config.toml
d_mlp = 384
activation = "squared_relu"
norm = "rmsnorm"
norm_place = "pre"
norm_eps = 1e-06
positions = "rope"
parallel_block = false
optimizer = "muon_variant"
lr_head = 0.00785
warmup_steps = 200
final_lr_fraction = 0.1
batch_tokens = 16384
Each number is 128 + 24 x the weight over its row's rms, rounded and kept within 0 to 255. Layers, rows and columns count from 0. Numbers have three digits each. The size before them is the row's rms in percent of the matrix's.

# layer 3 MLP up, 384x96, rms 0.483, rows 62-95, columns 0-95
075:122146120121078117117074156145092096137128119116118143122149148126117123120139137147093121129103100094093100168067157188170117161139085112115122136093117096136142139132079114121117093132138099130115152092100113149151137111095126131167128163126094088147110134141136093132096130112123119123
080:091083123169116125145137126115083136114148154091100108111120106178134112086114112190136178162170148153087087106157160132130151119124153130131146107137113118173102116111122130127144097134168122128155084117138125118158101168108146118110129117119140090127118111158100124152144146114137152116
094:164122135119140112105157063097127110099130151119113102141136092123128117126096116119124112118146137097111155153116124102160098185126130173167097128122126163120136133142146104114104089161122132105132146162134123148151112128103147157157103136085072152116123174105145119123112111095115190111
145:062106128137147108137085119179168096136137156102091141109148106099159144159115120105121123145112120105118155163155114104158146088151098134094128090156118122137102151144117126139147150137159146114113129158127118132107129137100128148168108097175125113107124105170100108154101108101130152080
137:160100143124114087131121115132146119088157153127140168106118121150160121126129110149095164147156082102100143147142106099145126126152128121166129139097166119120084114143126146090148150103160129091121105106078167169151136150129144142191118142174152100102108111154119146118102130111129129099
087:108064116088150141177141127110116142123097112122159115074142090125138165109120156125119132119123101176141128094137176105155145110133143137118130139100143107098158133143166121109171117140123151138106114148118062090113161146140162130162162158094135116124122101132123132107108114170143131136
124:104129147129125149124169127120139159107094119139152132121110104116173139141151115164106129120156115118129092147151172128131106162156120146151114084083080124161182126078151075121097133125111110125134122115126129127131104115086113160144104096124101157102106121191115120134100159120112093126
085:121110126131149101156118117139131111132138166146094159113151125148112147167124141164130116118150112162119137087101097137143141154126119132137112128102135171111145135132123159124084132156140119106090110101136170108156123145176120184157106147120164120096121174098158113132196105085088124102
088:155119168154096102129157141112154154134093138143171139077138107107118149126117126128100133118098114126144106153147140094117159127158138108143148131120174122112162097109129129109133101104123110161147127171094122114101170123103175140176122103150136086143121124146141154119055136111102135166
116:176146131134117109112100092080172124100102166140141106136138112139127186128124117134124149128089131117125153151077141116081105103169100165146100168092153140096138108141135132125133103074160166126113106114133112109158144118138127123129133096097136156095119143131111120164112105107088138130
096:127158131120108129151152178148124185121108095117102110152142108120112146120138131110070121126128090098122148155115112100162124093101075132112127133126124154103098118142128133050115135137161130139104107136168116087136147093139160135138108104157098161131136120152134101154085122141158109105
101:145124153085127137131123134132129147094161174105128117138138096145134148107083119109122110121108126128115123160099170071148085182125139107110104142178100142171104153157139104115114124119144099088084098133157137127121145116083166145108147111127114146102132104145127135178146123139116165112
089:113085104095113118125151135145102130126108101118117105047129101097124141109125126116133095112131123136173109145136145128131105095148114173135100159119177155111104130106148111122155148103103139149131146106110149084120164163103150125090155109139148102121081104114186128136095105103129116110
088:132101157126109118106161117148122146125089156130144114127102128156170144141146133147086120102156120132143137149137092125126207130136079125130094140136109134130127094169114154125137129114107138149157195129079150158090142153130107100087087104128124143161126136152143138127132103122093102164
093:123077123118141078109149136114170151094141103082133099106161139130180112142103076118095130144123093169131133181121150090107121123156118096126070103121116165130136149128154142084120150147133124115145142115139122128133125136157147138124131127107091180132124148138149118096088153118104139130
077:121130127117108119133146140164161207106139105100139164114146142145120119137145114110134137123130152076151173118125130101186109105134110141132122141111150102090123171147135136111138131143108150135136097124137091156147121117152193162159122149118115158110130124174134123152106088121150072106
074:100125171116134080123081113093127142094130139172125153134146118122146057110088127145102148087116126103140123123119124125140144142129093180142154150175092115146126101136129079132126131118152159066141140158144122106112136147119107108130113112133111142141107126151178104160126150111121096114
101:106132127124112115100110142103129126139113146134115131112108165156159144108135107102125070142144097132137151077150124175125107128133159129141118087142106127137055148162129138112128100101146142112082138112150146139097175152130094138133109108125074148095097137129070159162126141130124158117
143:095165150124106119153142131085143148108127157131106143098126063134138137088151118167145140103120107132102127124105178094178193145187095144147107136110133131103074131169135117127132115131100116127100115112142089119097123144104139136125142150120150119137100095110115134176125124132131129114
093:118131152128108100111109158115140141154134173142151141112118100116121153136128201099147119141128142164176100167155178133097125123124128146146115131159093135139102147141132107109158210139127154134108109149112102132125133136109127163115107124151099163091105140124147152101118096079109141128
075:153108127116068130094093131150065116123092124137144155102096132105124130132143090113115123163111110116165110086145131119127081161126109108093146145099129117098152123103107097099096123151135125194087153144134088147096100125119116132104129123108110147129134149107114166091112125143102148129
093:142099111166076081115136133124152110152128119092101143124124110182106169124173093119107138160136121102134093100089112168125163136110107133120149107106117132124130126161171084144140166113127120155122102133131133110093154136143135171126156114094113119151121172093105117142118121121077145134
107:117110149157165124143151090107105170093117167085132114125093125152142186138161135096131130132124124147120167161131126132161155125141153097190125134147118115139113116145095103101170146121131108111101119129158137105066150157105154080120098125113098114143117119099163131131096115127120131115
071:101133111127141114121108144122100155161158138110161102119149115154145122111115153131146099122166072111121109090125084127127114093101125157093138181090129143144115091120119136098146157101129088136124140099158130124139087096114175092176168141150149111109134104134146109135125070130107127143
096:108102149120097158116131117158124155089135137119138081076124084083115125123143120115112133114129126123160128117134128088141106107135157155162129142108205137089116184157144149108132147083134125104138144127153153130154128115126172105154140142140126124143137107101138086110148097083097138109
129:089096127140113118135099142087140120128162114111161180083149119098126154143112104105065137181140126118091110153130175122135132095177125110091099132136148126106123199143122138163131131146121097137115156136095092109125076142145146123115111114101137111123108145110146137111123127135115119142
089:139075099125176127112115118113105119138098084144119171153119098102107125137092097125125167106147157169162151149109161149175142131151106120171139134129132122114158105183142111118126104132109099157142174148127120139175130122105146137106124113123156132115141098142130161138147123077162099109
085:104113160142131100131125132125136126111118126118143170095117102147146167107161125167160095120134104126117084078163140140146139096142170112155116073113128102119125102090119152107173173113151137133143125148127125126131092110144152107179135096179133166147119162146108118133115129119101174109
066:097140140085113130113138089149129140097136119074184174152155116138108147121119113106089165109156113117107166105112124132144144108205156099131101128107097150124139138127124136151133146139117127157128106120137135112091103162163151165141180109128116124116157133106159126090097104133141111134
119:128080143095132142097145133093144112127134152100117110108104108120110145153154128155110161101153141099128117110125106107099143109101141137099148108071105159117109151122098121152120089138165103162153122123089110104143142147119112153194175114087124130135141135149091159124173159089121112130
092:131125143124130114094162095151130160125136142142157087126137125084161134138174100164149111156128119169130134130133123135135165166113113134140128138092115099148106111114087119099072145133092130138080112164129111168109166114122119131124138130165135115091075097187126160137101158125150131121
092:122074112159140095132121138117169134141145152109114162072121117120136132101166166104151146123194126115136145152167112114132121115098121153154116111119114176118141162097124132139131096133096139094177113132146118103141097146125177117132146133121145129115166095168104143111140120072144144114
080:145131136089134147145134115130151088116131145137180131157159088119126185162159131123126104142167136138093114163147084098130124103142150176148167109108099121132147113121146104153097124094120108138074115112136130087129132126127185118112130085107129128137094126108116138128108185149101122124
150:137123134120149134098139118149143114119145170089091136116075154089147147165107139126101110093128125140152148139111137105154155115144147168145119102150100161174136149143157147111082105168144159129151137154122133066120143164111144125112180106122137153104136113168084147092111123122130132118
# layer 3 MLP down (transposed), 384x96, rms 0.283, rows 62-95, columns 0-95
130:103161112146118115108149145147161085109114109138122086152115169125153096132143097177159108094134157126113067137145105151131134123117127107110172147131103160118169167144112129140146111129141127068087118138136148180106125122166082129141124144173109122151133109095114132129118139147155144131
171:135173111126121139132156126146167086124155100138117138136112153118149127110113096130135135099126135145127095098130076196148121154130103142151158158160136141128143162158137183136144117138111150090124107090128165192120118130137097144114092134166174137145123085123126107112118159161119133120
018:109162114132157110146126108158135149129141151111149151146123087120132105109148135132096113095130130145107135121112131110116111141121097137197175166132149120176137125149170167136115162149096148070154094119140111100125133104158170092098132131137130117118128140146126164185080128131142097111
058:098142105102107171123131097125146098157133091125113113156152128125086115115122137132181155139081156099138074146128118134097092098102131142132142123170144095143077112167101154123132158115115135095133161135118133135130158088146129127143092126118115129156087128112117124107114060157149117124
024:146152147060160088134113107085129129158133159115155111126133123147111140123111135160136163112135148115092137144148148099088142144146114090095121194143100133158123099113109140174141098134129172116134124160160161128112115118136135101110175155111166136122138138132133148117160082158133152141
017:146164119136139139141132102114114121116101140094102122119161115117167143136148176147141130158142138111104090143118129117117137141132160084110140105150108085135149129110148131112096116099130161165129116112123113147127104114158124100081102174140125087093140138065138192148188139091136127141
021:135130162150110130110118128114141119140116081144124173154173153124104139190111117125143138123140109099132076141112089101110108104123170124150132135131102124114161121149151112123142119109116138085103151181110146085095110148111067118153104126115145161115139081120108113118144151143105134078
147:114162096100102145129085139123138112138138092132117130119130165133108118183122112119099153129129123118085138084162120116089108151154137122107137114155142139163108119130139189143081133130151109102179134163073133150108150128135111088073140135115151138178118141118126125121116149165159116148
015:159168153130186112115115137136093097115144161148118112110128171121139157116158120117131139111143139143150113142142115142150121155121100100135134140129112125129132134109150121143121127163125132114142175148125089096116117119108131084131129126170128161120109164096181085178080121182117194136
052:150172105102114140121135136119164151159126115104132137117102135156169129133095159115150155122114123108120159112109137169080132166096140162095156158153114122131144159136088136126110105125060142120107082136142116122135098083122098123112099122179135136099138102109147165145137149177136146136
063:138146109163134127145122127123139110116150084131118087149126132108171138129153142143149149138129148162107091146129100133123108172091114126167169098177180125138130138116093127173119102124118106145092142137158143166115114138089145111103125117136125154156118136130138081079173182138114098152
037:112143099171153086116137113157156141150107123118119149078111113102105160126087164155130152144142136174129122098121147111143142110126102158130119139127125094152160088129153111099126109131136128079133105176163129090166139080122097154134121159148087121152115119135141118118089111102082125155
024:156156080161135114114143120133132125129109148110136139115139121147127140143117124144159121138137108168153077146120117138140106102122117106123200104152085146139130133162106129139114145170120164101122166078113162123162106142147193164118154117117110119149103178119127157083130142136167140139
161:111151146124092156126122163117150059155134137139141133125120161130170101112139135138187130110141171109133141095162060140092167140141125143141154119120133143129132120103145100152115135142098137093119102140135128144170127078150103148131143133181151116173169118115098136121125132151148108124
043:117147137100119101138139118131095165139130134117105138180119159164122118155112196145131130107145140118079138102091082131105121127126110134157157109102178070150153183092133160127118142133134086150122152125128158112098161131107114134137145104161104133180111141144143122148133111131122115104
034:142142159170167161103168102165130144142160116099134156107145112139135164121111124182112123118150132128106116151138167160123210141127105130117149122154140130149114127074103143132133144142138100097126135116147149099103133135136091128124192132122123089119074109143122091126106149126120128113
138:117143103107128155175133133104163109129118129131100120165115174134134084182115089131105168122070145110121090124102133179111114146139126156099135142160141149107126106115113146131128163156100154076130151160096125121138122130145114115141126132152135120070090104142098123129105132162132168125
130:140163125140168179143175101148127075163135120116112081110130176127137108102140109143120145118123115106098064107141126169117131148115163095138125152140101153132138095124099151147123153115119133173157119117144114135111166099133109130128149137118116139150108163158164098126098123118153120180
097:157180135144111138101135138103174111173128122133172128138133128147116143139088109150142162143152109138127125100123094151105111101160132119115193123118122133103150125092113162152093138119108164124139117087126104183126125126140097130125126157138143119159129172120085112126095165175171128153
041:169150129111154157143106155147126110110103140153107157123136130106109137140117172122142116133106122116107086108142075080126102134144097089104136125132149090100143114141188141104099136155124143079151126123107153095131142145103111116105183099120124163171138174122129113120140133090149127169
146:126139094108132140154146135093158083122116108129126086138125132117149121132110107157160135116144120157098110124126083133115128141166109124142150159139137131129131073108134163165142115148077183085117090126141156162105147116094100095110154140199105144159124131115101110136104135145146148158
151:129124108124167139135135108138148086182149113134135078153126134146166139114149108144146144105107126145102126110127135182111146139147123121130120118110118135177127102157092119205139114185108133111116129148121110150086111089143092146137125139134147187125160142128103149131120163165165115132
025:130114145147149156116129107115138125170066130075131098142127126104094135133129082137150155155122124099121130106183099156131132156127108087127091173142109106104176111152158152100100140138125114135118094139160104138140136119123110124129101135151103167113085168168147105138116115095125149161
161:151173114136124157140131149126142119096149116139114111130088138162148075128131129110173150137127125126100093076130051146138160113139102110143163151146173156157138161098150172161132147144113137126124152111108119181117095131132111141104133148121153118157110148144134115108133152169155130149
043:146169130135132114080100158136134131149117101109130074139105131141138128108114121128117125145120154097148124116110048164089105131092138145141137108110132103122134169169087113125133162115076125116100166176106084146153129135136090149109120157148168151128109139121137143119130142100169129122
054:113104113180137140105139121122115119108121090102071155090154140139134086108094119144136077135135137151164151103150057158093126122085111126152123145147126122099131120103138158149090114117133124133119103110126141120168105118127116121086166158124139127142094101084106122113109083139137113148
054:098141147160119125149158150095087138143137094097147099133094141109135134134130120133110121102105106118128115121158104158149091167118142099167177143155122110134141120102103098103094110088161122099159134132129110122139086109104112082122153123123143137179109128124094174156109155182126163135
177:145159099083104173112104149104157087197126096109127133142092162113118120104114119109158139136134149121082098115118113136083130163153107134127159127155110113126156137155113132136125156167137139106103129115101153127089127140114073178116135131152160134153158139113093087129102133134132118130
203:149160108113115168116097163114112083150102109119144104150117145171118106119093112124153100130117166125125131096155065157086112117106122098147196131153131127135172145103095167130122117127120140127131136140140117137104106142097105145114117115150132142161127152120081104098096102132180130122
018:180145142134141091134143174138135159139141175142107128134146143126115085112131098128051117128131109113157150148157147151117116121153155107142094138145151167146118105092107152125103127164122170125086165106143135142133094093142130100120146141135154096145135144106121137131106191097120116146
142:130121102108137152152154134104156071152125140120129114143113165151145144139098122143115134100114109103116158105142101151116124145173112110169136109139131143144139145119133177085135095114099143122138111151089142090118120068127106080137118158115122135120104092098095101132150113130130065181
032:123192102125141139113157119156139164118164111086145135137111159150100125153138128125158113148130121137079122107134134102154092117137120120136173126122116112142136144139141089132109130132119118113145080138137155082146096155104127116062121145125165085132207106130111137129135097101132147160
158:145127090098115140106114152141145110140192085109126115147137140127117106156161094151106141122116152147091119146127137134078125130154106123143163126175142133099151114127114127159139143113101144095155131141149147140118131114132046122104133178128131118158117142114121078108161164172124149161
066:146141112132121162126102158119132132116107091149131142108100096124149129139121119103132131152154138125142106070127133137142172164123127181112140081125136106110125133139108160152130101153121137090129124146130151145077085108137160144139140079123116048111121169124104137174083140097115118119